config.yaml
num_attention_heads: 7
intermediate_size: 896
norm_place: "pre"
tie_word_embeddings: true
parallel_block: false
init: "trunc"
init_std_o: 0.00928
init_std_up: 0.0415
beta1: 0.95
lr_head: 0.0124
max_grad_norm: 0.5
warmup_steps: 200
decay_shape: "linear"
batch_tokens: [65536, 131072, 196608]
dataset: "wikipedia_en"
Each number is 500 + 40 x the weight over its row's rms, rounded and kept within 0 to 999. Layers, rows and columns count from 0. Numbers have three digits each. The size before them is the row's rms in percent of the matrix's.

# layer 2 MLP up, 896x224, rms 0.245, rows 280-285, columns 0-223
100:483569527516504493444532591512453488534515510530566427482475483469526536524491545575479516559534499443544547471508463480476465575479540544428500537481533454452597510521532517538516461494507475493463542500492521520451519447511580477505500467545545455578526515486520474524450443507410494469489500552488492467513546468550527489494469514531556587563516505480512561462524498538532458480463536483555473531514499512477474497474532455546556494529532477510506443550433422487503422559517512411460535515472470426523468459443527533557481495458526477487439534496505519490512507468503416468432518527401443593523564443406509526530515539484507547568422414521503478464485546480495495544540
098:511431467541527504562519485433535461543486423526520522452453486459522538485491499517536475503570490506496541524493437500404587477582518494483436528492469515530411536492557518579512530483547501429484536510447484524574427456563455501471529500451490428450502477515465526436432449539520425466436463474580492456533484443478478582502445461482465520465497553525472568495490465493475482539471507586545418497526494520551493529511579534551544505522550463553541613541487460508513564485581478492525528468501499526545509516510484478443570510525492497511478536520490493502507490504517486483452536535513475487433460517515487444550524497506512429496443477438485527426545532554485477460422
095:446444545451509517527468468554474538545517505468527478431476535490484456498555539432478519477509486501543452493492454434476485500485517573499510472543582546481482461507544472460407428467475541521486515488473489518556500496475507548532648577498534515451494535533565519466454464495546495500490486415514468477457590410507518489511473575500566532482521532451471450495515497532547445535478566517535494504513543510516446507486557489452518494501468444369532535509448432520537476530499407461449530489487509536566532492535449449483524562471536524518569564477496547519488399475514440527530449487501522471479550511574507535577484465505448510543484467464516439529481515508484520484448
097:510491507516573476472542455549562481583513509519517455564460500501522511499555553484571420515453496460482483468407520515466536499522486469421532536543459494521508573538492504467501495536520513525516494461479481462550477463502558556444557388475535525510487526462430521498559513437512539557474539497417537533473486500576489531500480461454517431491581481481555457479533499504387493539482494566510512499509483452455497535556468503554504546524453494521376490484468501492491409537516509497469537482477449555478529494517559550501496548450507524482507434441471443505515533554551488496501465520474473561486524527518446456607579468566472539493509459544454528519513413528485501576515
106:454527451484516462537525500423431484530429462579434476516559516541545494466504509491476513518453499553464538502512571520457461478493495437478503591468415417508471454505498457503569472497484551534515507513478503444538541476493452505515557510596604504484497561455516446509540498509493513587506498552496504555526562479500492508535519499556456498588442545495410527488538524535555466489449478504477500468475504523483554484522502613472520458522496475489480520538470558582444491487500528577525497499556547514438470520456426460452489440521560575472463527460416466550516461446492470462538511523479449405507510539486480508511483481546431494500410528552486520532474503473518510479449
090:512512513475538531439482531525502477557516515525527451466569443507556483537488422422500520530415467493483543528469512531522608473506490509529506447495480530452535488513478546531487483483505493431477539515498487476496553498486482610509512473469511476434511500430473511508537499466513523525522433504535485464548484476607417511555488532538514540544477555550489467496493493528510579464498557465525502552501467535512566513471439500465570453493488474517452479585456457518453481488487539511532440537530561548404489443484627476498484413465421486453444521489540497500500505481443437488493561530535510527526485480543482472522577425548523524506473518600457435479459533562541450560515
# layer 2 MLP down (transposed), 896x224, rms 0.228, rows 280-285, columns 0-223
102:522516460484446574527535505486508418452542480513547504548506474534435448542536517528480526484590539514466554598459522487495462517535533525522517563504579409484478465493520486554493526493570511516474535503581450453501525447484510477480574451529524450456517474495506502488505471479519509531528514499545440506545488502462421470538465502522494423546502444524507482578522426586449537486473488575532456543513430466449453398522494471423450446578517467521471481424517509482467497508496531471457489463500515440544527571539542502444511509501537558457531464474529479460474527480492584483479508485538432437454503499529499585465455420533488445519504530542543548452554461479479437490476
099:543522514495551508497577517521531531475513432516462523530537485542488504504487537441507506489527430492478492498454472570530505521471568433547488498565496511544545508539528446464480605580468494590420522542550532481548505493476471410519399435525489556479526493512438521526503490420483437547474484451471545464520477528497521542546489521529588553431498537457468515482503475495519605491504569503521549504418538477525446475530486581490492468494491527557474550561558529448553533449440565468467500489526482559493505507467471461474571585494486470504447586504492463545483459503504570505493508516526509518490598457472516459487499452542470517518472492498487476504457526426529557580515
097:535398425525493496488530480436479559495473487543533476427523490527544477509465488460497577445530622548502502507439502520457451480531494485494481467500473559454516505504496527450493521444462539499522543617493426494459466493538499503440473556546526503516520537520520509510558499534490507486476486443457521519498545491527519476537468440562468556550595482453425491558573413558591495570492517512516504511547484491440457447486470467577434516461522530443475523545516583546525466411525459565515518493468509471538480501483505476545527474508515524537534448545528474504474551458452468455521475419519499541497558579510473477461529493558526456465472499510539539506523544481586488448554
099:491481527426491459446448507558479536560570497541555399545450493504563521504491505478517503536574500466531533440460480589515468537498447520466520489558586528519434500536533469445477544493527522491400575464555576563485543434444479460505527453472516478481492464503497484513448527515495546485533519477483483514450518444562475528458457496504468544420469544488464447542521459433459489475452565548560533534514473465462472556531542496494490510502492557481510537548518450416491558451484423566479561483551481487506497530516468464530439639440554520529506536531505497470492470481475502538546492483504517506548506532482485447520470483488408496497515443532507477572510539478426493542453
107:548483480467457432446530528547432537385473478508556601550548501486467518540462484435439435457429528442523545463486455502454528475501539490534536479475519477478570492477506534567536505483471492511457491518526482534463468482438517506542503575524435462480523485452446514482486572505453457559537520569449525524514450573493473501491542543567506492531546461549502476565470366562495551535467510507540508471455573479550539549481476515572417492488488469559522506494426535542563486494398565535456521475493497504521487507471522485581435494518494523496498508508512449447575522477528568525514531497512493509490504498513591539445476524454525473499485519550482513488464440496515534503561
095:479508554522516432460479444511568525490589439554499522551482443551581563503491436512574499504527490471553524492544406509542521503504505461566515471558502441488517569500514452449471509598490469506539522474524534502471510495497566516484548557433465550541532512559416557458428518528486564537545459455468433523482510456573559506513570505454460474494448510537503442511513530482562487445478486585453441474540567453532526487473501458511477490481444513508540558481463532479484488411487481488501477449522479521576545487568528457521508547484494466554594505523482535451453572502562438488494516513452472584496515449507524536428507530513503490495543454495519474487496494540561508461523